{
  "norm_eps": 1e-06,
  "positions": "rope",
  "init": "trunc",
  "init_std_qkv": 0.0209,
  "lr": 0.00957,
  "decay_fraction": 0.58,
  "batch_tokens": [16384, 32768],
  "dataset": "wikipedia_en"
}
Each number is 500 + 25 x the weight over its row's rms, rounded and kept within 0 to 999. Layers, rows and columns count from 0. Numbers have three digits each. The size before them is the row's rms in percent of the matrix's.

# up: layer 5 MLP up, 704x256, rms 0.124, rows 43-73, columns 192-255
# down: layer 5 MLP down (transposed), 704x256, rms 0.108, rows 43-73, columns 192-255
# gate: layer 5 MLP gate, 704x256, rms 0.124, rows 44-74, columns 192-255
up43 107:486497506438505513490474498472487516486512462469517498507536490482511514485526459511493468516529542459499488500477531517472477471528456471489453515523499478574479490503563467463473507541468494
down43 103:517483494540487526543501527492489516492505509524478490499492455468497462476508514536495494454521497515495439486501500501505519517495538518479504511464520562474489510481485488499502499488500530
gate44 100:448496537521522549502500545497480563476484478501528510475534539497510487470530534461472514441454519446535465469452532518519490520526488505482529518499504528497480499502508514477532488486476484
up44 103:478493527470462486499469493461477463519513531497444480516498513476473567458483488499498502504555490463507515520525488481503460491443531524508461523471526503537442502494512476443487488509506463
down44 097:514470476496453484484546538508555495495479489465489477479502522481495536516502483507525481476561493502485495515471448465491528462477488518492499517526506514470516516493500506536470482551523488
gate45 106:525469465506466517527510508500519517478507470486496532522435504475497475523505527516528525502521514522486480522483504483504524519525483456487537484453502496474512489483480510480478487458483478
up45 099:484513546514503472525520557515515466517518493510548479459514482493501465533485465458474491509472496530526543493493500456495497478530551500534539527508465440468524518496494498497524483481531502
down45 105:499512470559490483509479509538521510511484501505506511512472489538473463543494532505532460448509454479519527501505528481497495532524496470490471489509487513491497519522442521526508480514482500
gate46 102:483489455495525478516486502466506479505530476509510542527504460528516485487478475524524524529505531465501508538504452498474508509483513533486483508514494496451504492540543533540520490472517500
up46 097:525504491491509530480506509511521498464488526507502522470518505480505500507480538477552491599474553502526490501470459508477481469460499539481495521500532504505503492524484542481487559534492522
down46 094:461520445498537489555486455494501558528528493469505459508493500495475532437517520494501504584506503494460517462492521499496476526439498547485488483463511496485478464512553527510493489461518515
gate47 098:481488514495514542568521553549528502556535493506461504486482497459469449513546465483520538471485518483530477514504569495545455484483498446505490484450481471481497526478512495485484516468487545
up47 093:525508526548513544483517482512523514511449465493523516467460484543530549494489518506481485489499485504511510532467458543485506549486484528464520541466429522512466504475471520453556499484522493
down47 100:486497506544497506484497453490492561473503498533529502535489560498522493522524511509504503493481529479480495497481498478486479475502466508499462516530511516512535444534489510515504502485490475
gate48 093:497524502482511511497521497541510506497501468526499458522541504497497538539499521484472489512526526508497544483490525532512495473483499525489484520446514484509536484517513468498501470471466545
up48 099:519490484449498511491428463491470465529503523470470520508454503462499509542454503500503541530462502511504474474512516489512471483514509513503463468541504488468476513482459502518508492525490505
down48 101:547466487509523459498505489527495506530480509472509501519539562516487486516559512520508501507489523495537516463555485476502499499543510455507471534541522498486484518453525516501500475508461489
gate49 105:483485500515455517500469521526492492477515556538464492519487481525498481461515503483474502493511459511505509510476492514498472508446535458502506514506528469511474538503474476541483465481444487
up49 108:533436523529470467454476528454497470546466501474513507469491498433507521511462492536451490457532489482490545475514489570476506551495517498483486471473490518478457481498523496483516512551500491
down49 104:497476585486523464499499492530519502455509529482495535525491488488491523488512515532526439484491507512508460564501490475523459506513460478521462529511488472518463461485493476509509496440508520
gate50 098:486475495495509478487490493556522440518519455500518487471473502502501525510480481486490488474492505512521501491495515493456468505483498490538514536487506500515481472475527455487517502570511523
up50 099:535510480490519517469485484498546475457556500521488495502518464530486512493518489532494433534474515532528537506537518507522519507467484530524505463506481491529452484549517505470482483515517472
down50 099:533525530504525489498509493513512506466488489527472510521486498483514481501505547485551462420502496518487511501520481504526479488491464498502503494484502513499516497522477533442511497490554498
gate51 103:538519458478487515458518473513491500507448506483483486501486483505467515481527484477471494511496475466511532503544497480486503502482467454510489513528528524501459473473491494560502521501512450
up51 100:448490499528483477499443494501461534460557477512500501495476518509507486449509517525525497485512476491517460523456520526520470508483442494516488522476488539456494490452467525474516529463484485
down51 100:479499487483505451505480499498553485474521457529431489566495562482517545511534467463473449502496461486514557537481514511477487506564503473502472473475463514520494509506501483522457463511544490
gate52 093:493518524514515493492494537496482496483504503536474484495473513505469472490502439499516499494537485513454480492472508483509535478507510481532477539523544486504512498465502499547483518465516491
up52 090:494506498456540531502479494517527475509496542514453495512498491523481510489539505473499480490522585496491514460518484502516532465470487503517523539527523467495504475526536503544474514499507532
down52 093:525492519515500501501568490524512499521456513540484494501438439522547507481407530497505512533532457488533525456519489507524519540467495485477552493491484515469465498494530475535480471531533488
gate53 096:471501503467539479484528505515456529538514500485534472483499501495519454478503496519515516466535477530517463499457516461530494509509487512463455477510484482521528500511524466488482459487491503
up53 099:531533489530530467521516523521531490492523498522469509519518506484498524531482513467550487478514530440531506514454497490477512473496500446503518469502464451517517494514454487469444507522489474
down53 098:528485494489525497502520474488504498466535469520479465477527482547531491503500508467481500542493531511514476466465517484508484497530500470515471504523492517531480502530498485482470514521491499
gate54 101:492527506514535512514547445490497507508496490508498540460503497504476499500496484497493499486500497508508439462501515509456475514499518498516535518497502438496475532541457542473533517518506470
up54 096:524504495517515500489449504514505533473512469493475496504491544556486488534475480504530494465526553488483519555539525473491528472486490508531542513522485534489516536473522455527531501476488476
down54 098:506490526452478463487474458472503493511492492529469480559509435483522457490451503495497476486488478487545509512482543549505536503516505537481455526487531525487488518503535495466459546510533480
gate55 097:517523514495460483436480484524521497491533494518475485502530509555502474491526530501490504515470525497484509528527517514509459489486508539496509480505524535498491446497487500493514525524495508
up55 094:496506499490501500510507508513482478486480522526487498504543479488458516489487494542482500465517492496497492543519528504470528518433500588500499497517490516500518526476478498508511543505495493
down55 095:465507513482467472493492497541490458462515500469479521415518512523504505504519475489493493517485441466527494518479505495519462498548513477519533514503496513510470516563484492516531511534521524
gate56 103:517468473481464567476520515501540506488545544483510487481504479445479470530496516540482508471545539511460512484499518484492502510513517501460534496530514516540494481481500534489471475493495466
up56 099:468469513484516504470554542483529523505489472475469447506457472509492523481506532479483506542493469464519515542536494487498498481489495505496507489477443505532507497524475499501494462494468485
down56 098:526526454497524503502484487554525521519473503539486476508506525495521487524534546489518452571494470432454509539483497511465491519519485516512525516520516499490524496509496515536489531490475510
gate57 099:549545535525531490508537516525569534514492539531521522450507491513499491487535461469505538475464505489488518454486507511504496478493484541471513499558507497503499498479491475487508512490504539
up57 100:504527499527527491514515469507554521554421479559497523483441500478470502466512509483482502525521490533444522507504498505488469505490476493500459507484464498529492481505503511520535511500500488
down57 103:470519485511481497523486476517488479535515499499505481498498504485513530507483504502462495436538471497508493484498480494512468455512522510468504493527472520511560444554502469495484526493507489
gate58 104:467512527502507494485493478500512554488453460490484507486498522521522495457550516545501488530523504513519483507510488492510554481507536531484519449519500519480492518502502432521476491516513487
up58 095:484523451499502469486563523504490526503469481531501477517498470502496506507475500513553539533499529495562560454478485513528518486545515506500478520529490487462510471566480515501491496485478538
down58 096:506493518506511550522498476482495496507459508506528512469474482494531499517493476530517503562525485493513506501528538461509522518542524483484547518457512501480439493517510451519515506499493542
gate59 097:520493511505495513548542480505513488518532474497464497511500525486477519474503508466472514516479517496470494538475494505541557527492530502496493487502496535535485487495493548538549512469483514
up59 103:475488523477517485507547487467481459546453492460467496522505471511528485486465523511490505513467498529474486478521464529527471503492498484483473509501507543564501469514491535521548480503468517
down59 104:456485470496508473478467497461486489495479521484476501479538557523493478502507520523496479510490525542504467471523462511495484521519509470462440553513485521478488514524547486412481541504458460
gate60 104:498527493507480504505501494487538504512444515478480503488522520479541511531478545516428508468493453486502538539482461543523505488498569520473508560499468516498526502526540496533535472484486503
up60 106:532478503470473551486525507544538509495492487474484527457513491505499539478526480510509492477471498529538488495525493491472473485490519499515460476478544493505525515466459472515457493484496506
down60 103:463510534529526515497539527498477527512508471544502450520491500489444535447491539526530511574494498485482458512524488481473473502473469502490465525477536520489477505506493510480517478512473494
gate61 096:527541521502534502491520437498473539493506508503476548467505525529523471483469512433449495499502486456510519519526499473536494525499528492496512538505521477466495509467516514528496508496486486
up61 097:552475510460528541483517535532499480534549520512482517501514525500488480524481449503518497488523489489478496503501522489519483461475482495489513548499541479491462487467478478515413499474503490
down61 099:488491490523470500502504484481512469529492498522481499480502507440499502527540485491511495479536517498505474500534505502496540476481521537547464470512464521499537504507484526508498503490532489
gate62 100:539488531505509499524480485517494478488500533509466497452519535450490522486549447499446467577531486484461518518467496482503483478485495455536490518506470475463514526551515519474509492490486473
up62 095:478468505500483481503558498506481487450506553501488495448518508492501485452492498479514465526500532512500515478505497507475492431498504501488445500526494502508463482479499491507534537501498509
down62 094:511510534534494500499483471514496508537503489488508520474497502466516491502499462520470519568527485466505493500514499465514510496522524517491500500507486515477477524492533508496485455477491475
gate63 102:522513527492463533514500516479490521449503483447510493518488480497490503506489513484520511456458523514497480476496479529501514558479492501514461472502499521537473554476471526507497502514498534
up63 103:447490498494532507477481404470498460503511480522494496556505514500496480512459491474509501532559518475520526509516545488555473472494545504485493479516472484515503499541513488496498467523491490
down63 102:528511492494512458463477530504465449491474528475505493495456521520512513488527496469505504494501513508477434517458489571516502520507524505513478504473450564491511502510489484512533455543469492
gate64 101:498500499424478515493493528500490491498471519574522504512469489496506501492486485456467533528493464490516538522455529556520449541528523526524543547497498499526464467496484530501477491488550507
up64 100:518480543500480496501554478444533478490501471455508514475500499498491457564510480515506467495470518489521480531505495479511480474503488510478515448521474455467546482495503494522482511479441464
down64 099:540468537506461517482546510481483484509488455507495524496493486486479537518507498473492505495441464500487497551506483480517523523500483526485513440537528510500514529502506565492479472462459473
gate65 099:525510510470484464525537530490495499477506534536482474492537504498515476474463503490504538496511484500525496520509537536491501510519513491525504503536476478433512473500467557487489543543535528
up65 109:492465439488533470477461514513494494493507550476481507528542527461474487514463505477517510488521443502518509488496516482543510489508468470504500532483515460461505488444511528471484531460534482
down65 102:557505480516472488504479502505520482443460471524452485490508497513486529542490521521533509481528482512476500511479529496507545467472524473506517490503484466472508552478497503470483518496498495
gate66 100:499547463481476477467511492499489525488467499501479503532537512556510475512471494456530520489504485462531511503475501515471531478469499453478526532481451505507504496516508480487480495532499515
up66 102:548488532465535482494511518458508490486496498509479492517516492519512487478536502521498516522509528535541464525470487521419502485528480484477504525506485463477509514514511554505538493488491507
down66 102:521481523495512506466496506506520451454516517445493489488495512517489495533496472507504457472463496485540515526513505483506511514495497513500518513503473523421513503503483540479506477553464498
gate67 109:522456496536505475480517495523526517536487506516519459497528482490500495514524475535501515509502521488492494498516527479494476513516481473508484526527445499470508514504525487451498483483530510
up67 113:492481526496484507456511504485508511515506487492551468529521462474475478488509495503470548476530479505528500461477544534514493483511530522499461521499514512495506514541491450479517511488493429
down67 114:518534510531463491477509491476497493490498518518506468528505469519561498492522515498472539417556480510464504461524506502494488510495514506497510516483486552490471478485481448516533512504509479
gate68 100:501512460530535504535518486510528476546479480530492491469485517491540530488505457531507491476472493485562509466484507483531531458490545497543499480546503498448504492520490478509482494482520495
up68 096:519512474494449509537472490489478502498500526495509490539489519536442480505489477473498437498484480491482480485491477515548478535517539468522524542471471514533494473474484485514510461509536503
down68 096:490482499473494556459507520490484471502483531525506484515520484464488480523517532498480517526488494488476489538471468546533494474480519508500505514476511541539469491477499538496508504492503483
gate69 107:478462445487520534512523467547493534512455451543512475477490435526488571458509524495505519467492496467489503514504507486507517500480522531490498481497466492505508527491507493485501502467516516
up69 104:509536475476496472501489474495507525499537529543554506501486505522495469498505490523502469498475510501530495495492484520503502477464506476471539508512478456503478502444530519526524462524499548
down69 102:480532557562493476477521467471515535501508504476512453518508472477478508504448491489491445509478472466483503521546476497531509500512489503465509524534538473534534521465511480459481537497486545
gate70 098:516498471479513517508462497510467526468552453503504469516521511519461508514472493492491504429479477495480517483502519484482500506519518485502522486501541513510511531481500483510466513505517437
up70 093:510516488507515491507490494501483517517446517552500520499513527464522442481563504494498448532482497493485502519484474486489508509455476475509466539515513480487497446461483506509500502507488524
down70 099:543509494456465492521513489507524513457488469502525521502518506454507461543494496513508495524455480511546537494471469528484469498535498524540514512488500479490487536542503506464505476520447555
gate71 098:505479484454530521486515476493536522497489464514538497503484507483488516494513494458445479519489510489552528484481527506571516432484538489519521463479567540530506497511517508529505472519521533
up71 092:510485535477524516495499492540549515557488501459511531487513496522510525524500511496485514516487526504460467528507428498483519494490498550474487511487512525473481496491513488466500494488564472
down71 099:469487510484513465486537501499517514480522498468494510471524501525513473445515477528475525561471521522504498458497492530556487540497468485504502509519435505508511524481520499493506452503470489
gate72 103:521500498508511490493518525505524486497510476505493457513547457491524516514483508492464514488498536510490529443504517539511483529500477491505445452518554515473474491489504486451491525490496513
up72 097:542515450503467488524502482484489504489457468465522497495505502484488518475513442524468482519506482466490524506488461499487509526488462528493451498527536515519466523487499503489480512506476537
down72 104:499472471493486489526508489509529462477457472477476443494491487490474469496500475492445526512527477510426493527513520496492487484538512548462484521478489461507476475484496490479550531502498495
gate73 101:536483513523503518506462506566511529520508485498515523491481510512475484480486525494544534477476497495517499515490498495447491547479495513523510559512520461504485501515491546494502507551511451
up73 103:501500497494514490534482508482517507484521509475498474525516521475513460499521556534466513462525530452492500523471517474535522484491513511502487545502471502493497485523552487482491486492473528
down73 103:521437488489544497485502507493507508442443506456535507496501473504474535501522485530506527511526514466441469463539473455506494508491507527512519494466487526534498525550507472503456544458506550
gate74 098:528425495536507519523550497501515513471494531519479522466492515494481494475521545493482523515516495501484528495543479497488504510523501539505479474486515509509469524453499534519512525461448509